Part of a small language model's weights: vocabulary 2048, 5.73M parameters.
Each number is 50 + 12 x the weight over its row's rms, rounded and kept within 0 to 99. Layers, rows and columns count from 0. The size before them is the row's rms in percent of the matrix's.

# layer 8 MLP down (transposed), 768x192, rms 0.028, rows 602-638, columns 0-95
107:57 57 43 75 56 30 56 43 47 28 35 57 33 56 95 55 38 35 56 30 57 45 57 53 61 64 48 68 58 61 66 44 33 52 60 66 34 62 54 51 39 58 41 36 41 59 65 57 54 62 53 56 57 57 44 39 34 52 13 57 62 48 54 57 52 40 35 43 70 52 34 39 55 61 64 42 30 67 56 45 52 41 46 57 68 57 61 53 45 48 36 57 22 60 46 61
088:58 69 63 70 34 53 57 61 47 39 56 53 64 45 56 38 45 71 75 28 35 43 69 59 51 55 38 40 43 50 41 59 47 56 45 53 42 35 61 39 47 59 40 32 64 57 57 65 65 59 58 35 33 34 60 36 19 57 47 51 36 43 60 47 59 48 48 29 53 76 67 64 48 44 33 41 60 49 56 48 45 34 50 37 79 62 50 42 47 59 66 50 68 50 45 39
092:53 35 51 54 46 56 50 44 47 43 49 61 73 55 46 35 21 40 66 39 35 28 45 34 47 51 26 30 85 53 48 51 49 40 61 54 45 43 50 57 59 37 33 43 42 44 55 36 24 52 56 38 59 16 44 23 48 58 55 63 45 55 37 54 27 62 65 54 70 30 50 45 55 33 44 34 44 48 63 48 58 39 47 35 49 69 34 47 49 51 54 69 45 52 61 48
096:67 55 52 45 36 61 30 67 41 54 51 39 31 45 55 50 65 33 57 52 48 53 75 44 60 49 59 46 73 57 48 66 51 42 45 32 67 64 41 33 41 69 58 55 37 52 57 31 53 67 17 50 56 47 65 51 64 60 56 40 52 53 54 46 60 47 43 43 58 36 35 44 43 62 46 52 60 50 52 70 64 62 61 51 62 49 41 35 45 36 66 58 37 54 44 51
102:38 50 54 68 45 66 62 44 42 54 52 33 41 59 63 49 71 45 55 41 52 36 61 70 50 37 66 60 57 45 35 32 55 56 55 46 48 52 40 51 66 36 74 57 38 39 31 61 62 37 71 54 55 40 45 44 30 52 42 76 37 65 67 33 72 38 47 50 44 31 44 37 48 42 56 52 56 42 48 40 47 36 47 47 76 56 57 58 46 47 58 65 42 45 50 55
100:31 45 48 45 64 52 27 33 44 66 67 45 38 44 47 44 58 34 33 70 57 61 47 50 64 47 54 49 50 71 66 50 38 57 38 51 65 20 24 60 55 58 52 60 43 36 51 57 28 47 44 52 53 56 52 26 56 57 75 48 46 28 37 57 52 61 40 78 33 59 20 50 41 67 38 47 58 72 60 51 40 58 52 42 44 45 52 44 67 48 47 45 34 50 34 67
098:58 45 42 55 68 78 42 40 63 45 32 33 57 46 55 40 50 53 43 52 48 49 41 58 47 33 47 36 66 41 34 47 40 67 57 70 65 37 56 59 30 58 47 45 33 36 49 45 49 57 59 52 47 44 66 73 38 40 53 50 45 78 25 18 59 81 38 48 47 43 61 52 56 37 44 42 47 54 39 44 43 49 59 35 40 70 43 70 61 32 68 81 46 53 68 57
100:54 43 63 43 58 53 49 48 53 55 53 47 80 60 38 53 40 45 48 54 58 36 44 58 51 35 55 51 53 55 51 46 45 63 58 51 53 62 33 64 28 48 54 38 47 24 65 41 35 52 51 73 50 35 40 55 48 36 31 16 54 51 36 66 64 53 64 51 49 53 79 35 66 46 68 56 27 48 46 46 60 59 40 78 59 58 52 46 36 61 54 48 43 45 62 51
099:47 51 46 74 53 42 43 47 47 58 55 44 54 49 33 51 12 57 34 58 38 27 53 52 51 36 59 42 41 42 52 54 34 38 58 43 63 41 41 77 51 65 60 45 36 57 51 75 76 69 57 57 47 51 48 45 47 60 37 48 43 70 38 79 58 56 33 63 40 44 49 47 48 80 60 56 63 49 51 50 50 67 35 59 60 48 68 56 51 36 52 41 65 39 33 67
096:45 52 35 56 70 54 53 50 61 46 61 20 52 48 54 50 56 37 40 33 58 41 40 51 41 43 58 55 62 42 18 34 33 35 58 49 34 54 55 33 57 56 45 42 37 45 40 61 55 43 48 41 57 43 53 52 50 51 67 29 73 55 66 32 67 49 44 56 84 42 46 52 64 58 69 43 72 44 54 66 50 59 35 66 40 42 42 68 71 47 38 53 58 54 79 59
100:67 53 32 56 57 60 57 72 47 60 41 49 54 68 38 66 70 73 38 26 56 46 38 33 43 48 74 40 42 58 52 47 56 57 69 38 30 45 39 39 47 62 44 54 47 55 61 39 31 46 51 51 44 65 57 54 36 38 49 50 41 32 62 72 65 49 45 52 61 75 33 53 53 48 48 65 51 27 48 59 38 67 38 34 57 44 70 52 29 57 40 60 70 38 66 27
103:45 58 65 48 44 52 36 57 45 54 34 56 49 60 34 50 56 57 44 46 55 35 33 38 51 50 37 72 64 41 58 21 40 45 54 53 41 55 56 51 32 29 52 32 61 54 60 71 41 49 59 51 51 48 49 27 38 76 66 73 53 59 67 49 71 29 53 44 36 30 46 63 54 35 75 41 43 51 61 52 44 42 50 34 51 31 75 78 53 49 34 49 65 72 80 38
095:38 59 54 58 55 53 54 58 49 51 54 55 42 27 55 48 33 33 42 52 52 46 84 45 34 20 37 56 52 44 57 64 65 38 49 66 43 55 61 52 65 52 65 46 58 62 36 56 47 56 50 65 52 63 72 43 40 52 49 75 50 39 36 55 66 65 53 52 52 49 64 29 72 35 33 60 40 70 51 66 43 49 39 58 49 78 53 67 79 50 45 51 71 46 59 42
095:57 64 52 57 28 52 43 36 55 68 53 49 54 65 20 44 39 46 40 43 57 52 53 42 52 42 40 47 57 59 16 49 36 70 45 37 52 58 52 50 26 43 68 36 26 67 67 57 54 62 57 70 53 52 40 50 53 53 56 36 63 51 35 35 57 36 40 46 45 58 48 58 55 49 54 50 33 43 58 48 46 29 44 58 56 55 43 37 61 40 33 41 44 27 32 42
092:57 41 66 57 48 47 33 40 37 58 44 44 56 54 50 48 41 32 49 59 46 59 66 34 42 48 46 32 55 26 49 41 62 57 48 45 64 53 41 80 33 55 62 53 33 70 77 55 43 33 34 61 27 73 57 43 43 51 69 51 24 61 33 58 39 63 73 60 57 54 51 59 37 43 45 67 69 43 46 60 69 34 67 36 52 52 52 42 28 64 51 46 50 46 71 55
092:41 27 43 52 62 54 55 45 64 53 37 40 66 37 69 41 59 39 38 58 49 56 50 33 46 41 52 53 41 41 30 36 37 21 65 50 56 34 64 38 31 52 54 58 57 41 62 40 54 54 56 63 58 51 63 65 60 51 44 37 48 55 68 46 58 46 39 42 68 43 70 43 33 42 52 83 58 48 55 59 58 76 61 48 39 36 48 59 52 53 62 29 32 39 58 59
101:50 36 30 28 41 55 31 47 61 76 51 77 39 57 33 51 45 58 52 40 50 65 44 24 21 47 65 35 37 59 62 67 42 56 67 33 54 49 36 52 50 54 68 52 39 35 67 67 51 33 48 52 49 50 59 62 53 38 53 41 56 82 53 48 58 58 52 48 45 33 52 34 35 45 49 45 50 37 40 58 47 53 47 47 40 57 36 49 62 55 57 50 51 61 35 76
100:46 56 35 50 45 44 39 62 70 55 49 68 50 41 55 40 38 40 50 56 56 49 45 53 47 49 50 34 64 53 51 51 52 39 48 62 79 62 49 84 50 44 63 52 46 48 44 38 73 60 40 30 38 54 34 36 75 61 80 60 51 39 59 67 60 30 30 56 55 31 35 46 43 38 50 41 76 48 72 46 47 38 51 54 49 51 45 68 44 58 43 33 65 37 43 60
103:57 58 62 44 61 58 61 42 56 58 63 65 58 49 60 53 43 70 44 61 41 60 19 39 20 47 32 65 62 68 43 51 49 37 43 65 42 45 58 54 37 51 67 44 52 40 59 41 32 60 45 38 62 44 56 52 52 30 44 55 38 54 39 31 57 53 73 50 63 58 78 58 28 46 55 52 31 54 59 63 40 37 66 54 47 51 57 52 62 55 72 35 56 58 58 46
097:52 45 29 38 57 59 62 61 44 53 49 41 47 56 33 49 46 50 54 32 51 33 50 70 40 55 66 46 44 45 47 50 13 46 47 46 71 58 18 59 55 75 38 44 38 47 51 46 51 34 49 45 43 31 41 44 69 48 60 60 60 56 31 58 54 55 63 56 58 45 52 55 45 40 79 52 75 53 49 40 53 57 49 59 75 50 39 68 55 30 48 42 87 36 64 59
095:46 61 34 48 63 56 45 49 44 33 35 41 49 57 44 55 39 51 45 36 92 35 75 57 53 51 51 65 68 46 56 63 52 64 47 53 50 52 42 42 64 49 48 47 73 61 64 70 53 39 38 49 42 70 37 49 53 63 65 57 15 49 50 46 57 46 62 64 36 57 35 41 45 31 59 58 35 59 48 63 66 34 63 71 44 75 40 61 48 57 33 45 66 65 57 45
104:52 43 35 55 61 55 65 46 61 63 51 44 61 56 53 58 51 56 36 45 45 42 47 42 47 33 30 25 64 50 44 52 49 52 57 55 45 62 42 76 32 53 47 57 46 53 55 55 44 51 51 75 33 47 43 64 38 47 46 41 55 71 76 59 47 36 68 51 51 49 40 38 37 47 39 31 47 59 59 32 64 52 58 31 67 42 39 52 44 62 55 63 56 56 39 50
098:86 28 47 36 60 46 65 50 61 50 57 73 58 43 63 51 65 53 55 65 43 56 39 64 38 55 51 41 63 48 52 33 37 62 77 55 61 50 73 57 33 45 33 52 30 35 48 60 44 53 50 42 62 59 55 58 64 89 56 49 49 43 84 51 57 63 52 44 42 42 44 74 64 42 51 29 62 67 20 46 69 59 49 44 51 57 35 39 51 65 56 58 67 62 55 61
099:40 44 45 46 42 56 42 17 55 46 43 43 54 33 45 48 57 47 49 53 49 31 49 39 56 54 55 51 35 46 71 50 54 52 48 66 52 55 65 85 50 55 38 35 57 58 56 38 34 50 54 70 48 80 63 39 43 52 52 48 47 39 49 54 62 30 56 56 55 43 32 47 48 38 74 43 54 40 39 52 41 40 69 57 42 39 36 50 56 33 35 51 64 50 40 28
120:46 23 47 59 45 54 48 46 62 63 50 61 56 65 43 47 52 36 44 56 51 48 51 49 54 38 41 44 53 44 38 47 63 52 60 71 52 62 43 48 30 38 51 54 45 47 68 56 29 35 40 45 41 38 62 41 60 64 55 53 59 44 42 42 49 61 39 49 65 72 42 63 48 50 42 58 63 32 78 62 49 51 50 34 48 42 53 28 66 47 69 31 40 60 43 48
095:72 71 52 56 57 44 64 48 60 43 19 31 54 32 37 45 38 33 45 46 41 48 64 61 37 55 60 50 41 48 68 51 37 56 39 63 45 58 38 54 58 39 40 54 46 62 53 25 48 50 47 44 66 55 28 45 60 36 58 65 38 54 62 53 76 37 39 43 52 59 44 67 58 41 63 34 31 67 37 50 39 43 60 48 40 36 59 36 51 42 56 43 34 58 36 62
101:56 67 56 75 51 30 47 36 59 56 42 33 65 62 52 62 43 63 59 66 56 44 41 52 44 53 31 43 55 75 66 52 34 46 61 35 54 64 52 55 51 54 72 53 55 48 51 42 23 44 61 26 59 56 60 69 54 49 53 39 64 43 55 54 40 48 60 46 48 63 62 42 64 43 62 46 52 37 50 37 66 79 49 38 45 57 70 44 52 49 81 55 35 29 69 53
089:53 70 60 42 35 60 39 35 41 58 41 64 37 54 70 54 46 24 30 51 60 46 57 53 55 39 45 59 59 49 35 56 41 36 51 35 52 66 54 64 54 61 40 61 33 58 57 59 29 49 90 40 41 65 62 41 53 66 39 69 48 52 44 44 51 83 46 57 50 58 28 78 78 52 45 57 64 21 41 67 35 53 44 52 59 59 39 33 57 53 37 59 44 48 42 58
117:53 52 33 36 61 30 63 70 62 65 34 73 45 56 29 60 40 50 50 55 48 22 47 40 23 47 57 40 60 48 39 43 44 52 54 65 67 42 25 47 30 49 40 58 59 49 52 51 52 44 47 55 64 53 47 56 38 54 53 82 60 60 46 54 50 60 48 49 43 42 76 46 59 47 45 63 44 46 53 37 52 60 35 38 31 53 42 51 63 41 73 49 50 48 60 45
101:48 63 32 48 36 49 70 66 51 54 34 49 51 19 52 51 47 38 56 48 67 44 59 44 69 47 32 50 33 65 62 28 50 69 69 47 49 65 56 61 63 60 40 54 36 51 65 50 56 63 57 36 59 47 41 53 46 41 77 58 64 63 46 77 62 51 32 51 48 55 52 46 73 61 51 38 35 51 47 42 43 50 59 45 63 65 54 71 63 26 54 54 54 51 55 45
091:38 55 63 67 57 54 66 34 50 59 28 46 53 42 44 55 61 58 52 61 61 63 61 61 44 63 34 48 52 50 31 41 58 78 27 52 47 53 58 34 67 44 41 47 33 51 72 51 43 46 51 62 50 41 32 64 46 47 45 61 45 43 37 41 57 64 54 36 57 27 50 54 30 61 43 37 47 45 65 62 49 49 36 65 35 42 53 47 23 46 63 79 54 46 45 53
099:48 67 30 46 61 33 54 55 43 58 75 47 46 42 54 47 42 43 49 57 46 42 63 41 25 29 65 54 49 56 26 52 54 56 54 29 47 47 46 62 26 72 63 58 51 59 55 60 50 54 50 76 26 63 51 46 53 27 50 51 27 58 32 71 50 45 44 43 72 47 58 39 42 39 30 49 55 37 51 56 58 47 44 38 26 57 50 57 57 49 63 42 46 64 51 66
103:49 35 71 53 57 53 45 53 40 49 68 36 58 43 72 49 44 65 37 53 46 59 36 33 37 45 53 61 52 73 29 28 56 37 54 52 39 52 49 32 46 59 66 65 57 54 43 51 62 78 52 52 54 59 54 46 57 33 37 48 52 38 56 52 47 34 70 57 58 45 33 37 60 36 53 32 41 73 45 40 67 57 77 69 64 39 37 49 28 31 55 57 51 30 54 26
100:61 63 35 73 30 57 40 90 32 56 58 31 55 41 45 59 60 74 28 40 39 49 42 41 36 43 36 48 46 49 49 54 58 39 52 73 49 42 42 52 37 45 40 60 44 38 41 50 41 47 39 63 43 57 50 49 37 43 54 59 56 56 50 60 66 70 54 50 30 42 48 55 61 77 46 55 49 46 39 56 47 52 29 44 79 21 63 41 47 55 72 49 56 81 71 46
102:42 59 26 55 56 53 50 51 58 64 35 34 57 49 48 30 44 72 45 61 47 57 51 32 35 43 44 58 48 63 41 44 47 44 45 68 39 22 38 52 50 64 40 61 34 58 62 73 49 51 43 53 27 45 65 69 41 54 51 30 36 42 53 54 35 48 44 42 40 44 73 31 39 61 52 58 42 32 57 55 34 14 78 81 64 58 47 64 40 43 59 56 38 58 61 51
112:41 45 53 21 66 38 36 44 55 37 32 34 44 39 67 45 57 52 71 56 32 47 55 38 59 45 52 53 43 55 39 32 36 38 34 42 53 46 44 38 56 62 44 56 57 44 46 42 44 51 31 31 30 66 54 48 39 49 63 44 38 39 54 59 57 50 61 56 49 59 38 82 60 31 52 52 47 50 52 60 39 48 57 44 49 47 31 53 50 52 45 65 50 51 66 30
097:51 53 23 48 46 33 63 42 50 57 61 15 44 50 40 61 48 68 46 63 51 47 41 57 35 48 73 36 36 41 42 45 55 45 51 39 54 39 45 62 52 40 48 62 52 38 58 36 48 26 60 67 70 48 46 29 53 31 60 25 54 53 64 37 30 53 41 35 35 52 52 28 39 65 55 67 68 44 58 35 51 49 52 58 41 34 45 48 47 58 52 53 51 62 59 71
# layer 8 MLP up, 768x192, rms 0.102, rows 603-638, columns 0-95
092:60 49 44 47 63 55 49 58 65 32 51 22 57 61 43 57 29 50 62 70 54 36 49 63 61 57 54 64 40 40 75 61 46 66 40 53 46 44 58 63 47 68 58 57 46 46 56 17 51 48 37 61 64 51 51 57 81 62 44 64 47 66 32 44 52 49 57 66 57 36 58 60 68 55 63 39 71 55 73 43 42 31 28 31 46 51 44 54 32 70 51 26 44 41 53 53
097:55 66 29 44 55 38 45 61 55 42 62 54 44 55 59 41 56 56 47 53 78 53 61 47 35 60 51 47 33 42 38 46 52 66 37 66 61 54 67 53 26 70 56 19 46 47 46 31 64 50 56 55 45 59 62 54 47 42 49 51 41 43 54 20 62 49 45 42 38 73 54 55 46 45 41 72 42 50 43 53 36 54 66 56 67 40 54 14 46 35 53 62 39 32 58 56
096:53 39 67 67 50 71 57 28 68 51 62 61 43 48 43 48 41 67 51 40 60 41 31 42 50 52 46 53 25 44 65 38 54 35 36 67 25 44 51 49 41 45 32 22 54 58 52 51 35 37 53 38 59 59 42 41 30 40 38 48 48 37 39 58 44 64 52 47 59 62 53 45 38 48 50 80 42 48 51 66 36 46 47 58 78 43 51 45 43 62 43 58 40 48 60 51
100:63 43 40 41 55 37 54 58 65 31 41 71 62 40 59 50 55 35 59 66 50 59 49 46 50 50 27 61 59 48 49 54 53 28 40 50 41 65 52 42 32 62 35 45 66 36 60 49 54 67 26 50 45 34 59 82 39 44 44 24 52 48 31 45 36 50 62 53 64 62 47 70 51 50 59 52 61 47 55 55 37 44 59 50 42 51 62 53 31 47 35 55 56 41 51 64
102:48 45 61 61 48 45 44 57 39 47 48 68 54 57 64 31 52 54 67 52 42 28 55 45 41 52 51 39 10 40 48 44 49 15 35 64 27 68 50 33 78 49 30 52 37 64 57 64 72 39 49 46 56 48 45 77 60 74 20 51 76 67 37 59 72 68 49 46 71 67 73 58 42 42 70 64 49 57 54 40 52 44 64 66 62 51 50 50 60 60 52 73 35 58 60 45
100:52 42 57 51 62 45 54 55 58 53 59 39 46 40 71 62 66 52 37 73 31 34 46 48 46 68 54 60 50 48 67 27 37 53 46 53 36 55 61 42 56 52 49 44 67 54 46 54 56 59 33 49 37 40 28 45 52 33 15 54 48 27 40 66 63 39 51 70 58 56 57 39 51 41 47 56 72 44 76 55 66 60 71 55 46 50 60 47 52 44 28 30 55 56 49 57
102:42 33 39 43 45 64 63 53 43 27 50 51 42 56 44 49 35 61 53 53 44 53 53 46 68 49 39 61 60 54 55 45 58 63 44 43 46 49 43 51 64 48 53 39 49 46 42 56 52 42 40 36 37 38 53 37 78 52 52 58 64 54 53 46 56 61 54 75 59 41 54 40 42 57 45 62 85 17 33 44 37 56 48 60 36 72 54 32 47 56 63 34 44 52 67 33
104:59 19 42 42 19 56 75 70 60 53 40 31 61 34 48 64 50 40 64 51 37 43 35 49 48 38 66 56 50 40 48 38 45 49 48 47 53 48 41 37 60 59 33 60 42 27 60 26 38 39 67 38 40 53 52 59 59 58 44 47 63 41 43 33 42 29 50 37 46 62 50 46 58 43 70 49 48 51 82 50 55 63 44 45 56 48 42 54 37 89 39 43 17 47 38 66
100:36 54 49 51 40 53 61 51 59 75 40 44 57 42 43 48 48 69 71 53 25 44 62 58 50 61 51 68 33 45 46 67 57 43 40 54 53 45 65 42 49 52 79 68 36 37 38 64 65 62 61 45 44 41 45 28 47 19 36 52 57 50 49 54 54 52 71 57 44 58 56 49 45 37 27 45 52 33 59 33 69 73 42 51 38 55 50 54 37 73 25 39 47 36 43 63
097:41 54 38 51 52 42 25 46 43 45 51 44 53 36 83 41 38 14 61 43 47 52 36 48 50 43 34 30 39 50 60 48 45 47 36 55 58 48 45 45 53 53 49 39 40 33 30 34 47 64 48 59 66 57 34 40 47 57 40 41 75 51 44 46 34 69 63 34 52 42 62 50 50 85 55 54 49 69 67 60 41 32 53 48 58 43 46 41 46 46 64 54 56 51 34 44
105:51 65 63 70 61 53 42 38 41 54 50 45 45 45 60 38 63 55 48 47 28 50 46 56 52 40 45 38 38 52 59 53 47 62 58 40 84 57 55 33 62 73 66 64 36 45 52 53 39 42 22 63 51 63 42 56 48 46 42 52 53 38 33 61 32 52 59 50 42 63 28 43 57 57 40 56 51 50 54 40 56 78 44 54 36 55 55 43 26 55 72 30 41 50 51 62
095:81 37 53 53 62 54 77 49 22 41 45 41 49 59 44 54 53 61 44 37 48 49 34 47 68 59 44 46 69 52 37 48 33 50 25 41 38 59 48 52 55 40 55 81 46 41 63 51 34 31 51 48 46 50 39 54 63 51 52 59 57 35 40 53 47 53 52 55 57 58 53 80 52 45 78 37 45 26 80 43 68 70 56 47 68 30 33 36 56 57 65 47 67 54 34 41
102:45 39 67 41 48 37 42 60 58 50 56 37 32 29 65 56 39 35 37 51 48 53 37 65 40 71 43 34 38 41 60 46 46 66 48 58 64 21 57 50 60 55 70 48 63 25 40 38 39 57 34 23 65 36 49 55 39 53 42 62 53 50 36 46 43 49 38 63 45 47 37 56 53 42 47 50 55 44 47 60 41 67 26 49 42 43 50 42 69 57 21 57 51 65 46 48
094:64 40 46 52 30 38 44 38 68 49 29 61 60 37 64 45 47 34 54 44 47 54 35 57 66 43 58 65 42 59 54 45 57 74 34 30 54 46 55 43 38 48 59 45 40 35 46 49 50 68 29 45 48 36 56 37 28 50 40 58 74 59 38 40 51 55 34 56 34 60 61 54 40 86 50 72 40 59 40 47 57 46 69 42 56 44 65 51 69 53 63 69 34 52 27 44
093:54 34 52 51 63 37 54 54 29 57 44 59 57 60 26 72 41 29 48 69 72 42 64 51 63 48 51 45 52 52 76 45 48 47 42 46 34 46 51 60 51 70 41 52 68 48 47 58 32 42 63 54 39 81 53 28 58 35 57 37 46 40 59 42 42 61 46 65 59 42 56 53 60 67 82 55 58 71 41 37 51 51 63 42 63 53 49 43 45 59 32 56 64 68 66 62
092:61 40 62 59 62 23 38 48 54 27 51 51 54 52 55 20 61 39 46 49 38 48 54 48 50 46 41 47 57 63 60 53 45 45 40 68 54 46 46 49 49 27 41 40 58 44 46 39 54 71 40 46 45 45 68 55 38 29 63 65 55 42 45 35 67 41 29 49 69 51 40 65 54 30 60 50 30 56 60 36 74 59 57 31 68 52 56 43 38 44 60 50 60 43 57 36
099:52 55 58 71 60 39 65 44 31 44 57 36 36 37 44 42 29 57 48 55 61 52 68 56 38 36 45 38 36 48 48 40 56 62 64 40 54 51 42 46 38 85 47 49 51 29 60 48 35 30 59 67 67 52 64 54 48 49 20 26 40 38 68 50 37 46 60 48 47 74 65 41 51 61 58 58 27 35 45 80 35 39 40 68 53 50 60 24 45 66 40 35 52 55 33 45
097:56 25 44 40 54 39 34 52 46 61 59 51 44 41 45 61 69 29 51 52 38 55 56 64 52 45 49 42 59 45 27 48 58 59 47 45 55 33 45 59 64 40 40 44 62 58 39 40 65 25 53 35 51 57 49 53 45 37 35 60 34 56 32 39 66 45 62 54 38 43 45 63 56 57 40 42 61 50 50 57 56 68 40 62 51 48 41 39 34 52 36 57 56 36 48 65
097:42 32 37 49 66 45 56 63 56 49 64 57 41 61 66 57 60 47 47 41 28 57 65 62 31 65 43 63 42 68 50 51 43 66 56 43 54 47 62 77 42 72 58 32 57 34 46 52 51 42 53 30 42 55 58 35 29 31 69 71 56 58 64 42 31 38 69 50 50 54 57 37 47 46 50 66 48 70 72 49 58 48 56 41 23 50 50 68 46 54 43 67 44 40 31 60
098:45 43 50 39 54 61 43 57 61 52 48 50 36 40 44 55 37 43 41 57 50 31 62 55 20 20 76 45 59 46 47 45 50 74 55 51 64 61 64 55 39 66 67 50 40 49 47 26 61 49 60 27 57 48 54 57 64 62 72 45 65 48 41 58 66 47 46 57 81 47 50 42 36 47 56 43 39 39 47 57 49 47 50 54 52 52 56 38 43 73 39 61 63 57 49 30
104:43 22 70 66 44 45 32 42 41 33 47 40 63 62 59 59 33 54 54 21 43 28 30 62 75 61 45 67 57 55 38 53 51 55 26 58 68 28 58 36 68 66 70 39 68 51 36 46 63 51 50 59 39 58 51 41 60 40 50 45 51 41 35 45 48 53 66 47 57 47 60 59 67 60 58 45 37 69 45 51 39 34 57 67 47 47 50 69 45 34 30 47 48 57 58 54
101:40 58 70 61 33 60 52 74 36 52 34 35 45 61 45 37 61 56 46 35 50 48 49 61 58 59 65 41 54 51 28 46 52 70 62 68 36 37 40 34 60 46 67 52 61 44 33 55 38 39 58 64 44 50 48 27 54 66 42 49 45 56 63 49 47 55 36 53 54 74 58 62 74 51 55 38 27 40 44 48 40 57 41 46 46 29 38 74 32 34 70 47 52 60 39 66
099:50 59 38 47 70 25 36 69 44 28 37 71 45 40 53 28 50 58 65 65 30 67 71 46 52 26 18 39 44 72 48 35 65 66 41 56 46 51 47 39 52 53 45 34 49 53 38 48 56 41 57 56 49 45 47 55 55 65 33 56 53 55 37 67 44 60 41 46 30 55 58 41 76 45 45 64 51 54 63 39 43 38 54 61 50 64 50 40 41 51 61 53 54 36 59 56
104:48 55 48 47 51 34 52 41 52 36 67 61 54 49 26 44 60 56 56 57 53 55 54 35 52 58 29 35 47 49 58 25 62 50 39 71 44 53 60 55 35 65 41 40 56 37 52 49 61 41 52 44 61 57 55 47 46 42 32 50 62 54 54 34 64 41 61 33 51 53 41 59 63 51 45 53 44 51 35 39 54 36 45 40 76 53 42 58 25 49 29 33 64 41 45 58
098:38 39 26 30 45 37 30 63 52 61 60 52 32 60 42 53 47 48 40 33 42 51 44 46 29 34 31 64 43 37 23 45 55 52 62 31 51 26 59 51 27 38 51 56 41 47 44 61 42 44 48 62 48 61 38 38 41 63 22 60 61 63 35 51 42 61 53 57 53 36 53 46 49 52 51 90 66 47 76 48 49 55 52 45 51 43 40 39 36 44 43 38 49 69 53 50
105:48 30 50 36 63 66 59 52 58 50 51 58 54 40 35 37 61 58 38 28 41 49 35 46 54 42 44 65 44 26 27 55 37 37 33 61 59 43 50 58 42 66 50 66 71 52 39 46 61 45 27 50 51 34 59 56 43 63 56 56 39 54 45 34 56 69 42 66 44 50 42 67 53 45 41 48 49 60 46 37 46 31 63 46 69 31 40 40 44 56 39 49 37 58 30 63
096:43 30 77 49 45 47 50 69 74 46 54 34 55 36 81 46 33 42 49 81 27 45 54 42 42 57 41 29 69 42 74 46 52 55 49 63 71 48 65 41 61 33 65 43 46 57 35 56 41 57 32 36 42 60 37 38 70 48 45 50 35 49 72 46 43 45 62 68 67 63 60 37 63 61 68 36 46 56 42 28 52 51 35 42 31 31 56 38 48 55 73 46 48 59 80 55
106:66 50 43 53 45 43 70 54 51 69 40 39 66 56 54 64 37 41 49 51 76 35 41 39 54 36 52 54 36 62 50 44 40 54 56 55 61 60 54 59 60 46 68 26 62 57 58 53 61 44 36 27 43 57 43 48 32 44 47 68 60 63 54 37 42 19 72 57 23 45 49 48 47 78 38 69 53 41 59 46 41 49 51 44 43 68 56 67 51 70 64 74 48 56 34 31
100:53 45 43 64 71 54 18 51 54 54 55 43 46 52 46 53 72 36 49 48 46 41 44 55 48 41 56 32 63 42 45 61 46 38 43 43 52 40 50 50 48 47 58 47 52 48 29 57 43 40 47 57 45 63 21 50 54 34 19 32 61 35 59 51 49 39 52 61 45 49 27 50 38 40 62 35 65 66 58 34 63 44 45 53 56 45 50 44 38 63 63 45 38 59 46 65
099:70 48 61 49 47 57 60 46 45 28 50 76 49 29 53 57 56 52 45 44 35 35 46 63 53 44 76 41 65 73 72 68 42 66 61 43 50 40 32 39 41 38 67 62 61 61 36 49 53 29 53 48 51 50 49 48 44 62 58 47 57 51 58 48 63 35 43 58 42 55 35 45 63 56 52 62 44 32 52 47 89 52 66 47 52 55 46 42 58 59 40 52 82 59 50 47
099:33 54 60 54 44 53 44 57 40 54 50 66 53 19 41 54 27 45 59 50 69 49 76 63 59 61 70 41 75 62 30 59 39 40 44 40 38 22 65 29 53 60 67 48 52 26 49 31 43 54 32 63 60 49 39 55 28 73 71 74 62 52 45 73 48 56 60 64 26 54 53 58 46 40 56 41 50 60 47 48 54 48 53 61 55 46 59 51 54 53 54 62 68 24 44 58
106:53 47 52 40 62 30 39 47 64 38 40 39 59 55 37 50 76 60 54 56 57 51 42 44 62 55 69 36 26 49 49 56 38 42 35 40 50 51 30 73 48 08 63 35 67 41 62 61 64 32 53 57 57 37 63 39 51 68 51 47 55 49 39 59 61 73 27 45 28 50 37 42 43 77 36 56 35 39 45 44 36 46 34 43 52 41 57 57 53 75 39 45 66 57 43 60
096:38 64 55 44 75 51 38 40 29 61 36 47 50 57 57 40 67 60 51 52 45 65 78 56 56 60 50 43 73 57 74 60 39 73 54 19 53 46 59 52 27 68 68 37 53 64 43 50 42 38 67 47 32 58 64 43 47 40 53 58 34 38 48 43 69 61 41 59 63 46 33 44 61 44 53 39 68 63 45 49 31 50 62 60 69 66 58 62 59 59 63 48 26 46 39 63
098:54 53 58 44 71 60 60 28 20 50 67 42 49 46 61 50 48 42 50 61 53 42 51 72 62 57 51 45 58 41 52 42 58 42 48 58 62 48 56 49 47 56 43 46 48 34 41 51 53 59 38 57 60 44 22 37 51 45 67 56 68 45 33 49 58 47 77 32 42 63 52 48 73 61 43 68 38 51 77 47 35 71 67 47 38 69 57 31 36 42 29 37 40 48 49 54
106:45 46 42 66 46 28 53 49 41 47 69 74 61 42 58 52 56 41 30 45 52 50 66 60 64 50 34 60 62 45 65 39 40 38 48 45 59 47 56 43 58 56 48 55 51 67 40 32 49 64 58 47 33 51 50 71 67 35 65 52 49 42 55 45 53 48 69 50 68 25 44 49 33 42 62 60 39 75 21 35 52 50 49 56 57 47 75 55 30 39 69 62 50 63 36 47
095:46 48 68 26 52 60 48 55 45 20 71 56 55 55 67 33 55 52 45 63 42 61 70 61 51 46 51 65 59 35 32 46 56 51 60 60 32 53 51 43 60 48 66 41 43 55 54 45 56 38 48 29 37 49 43 41 39 45 28 68 26 59 78 63 59 44 51 62 24 30 58 66 58 45 56 61 52 41 49 68 53 45 41 58 29 23 50 44 49 65 51 51 51 42 45 53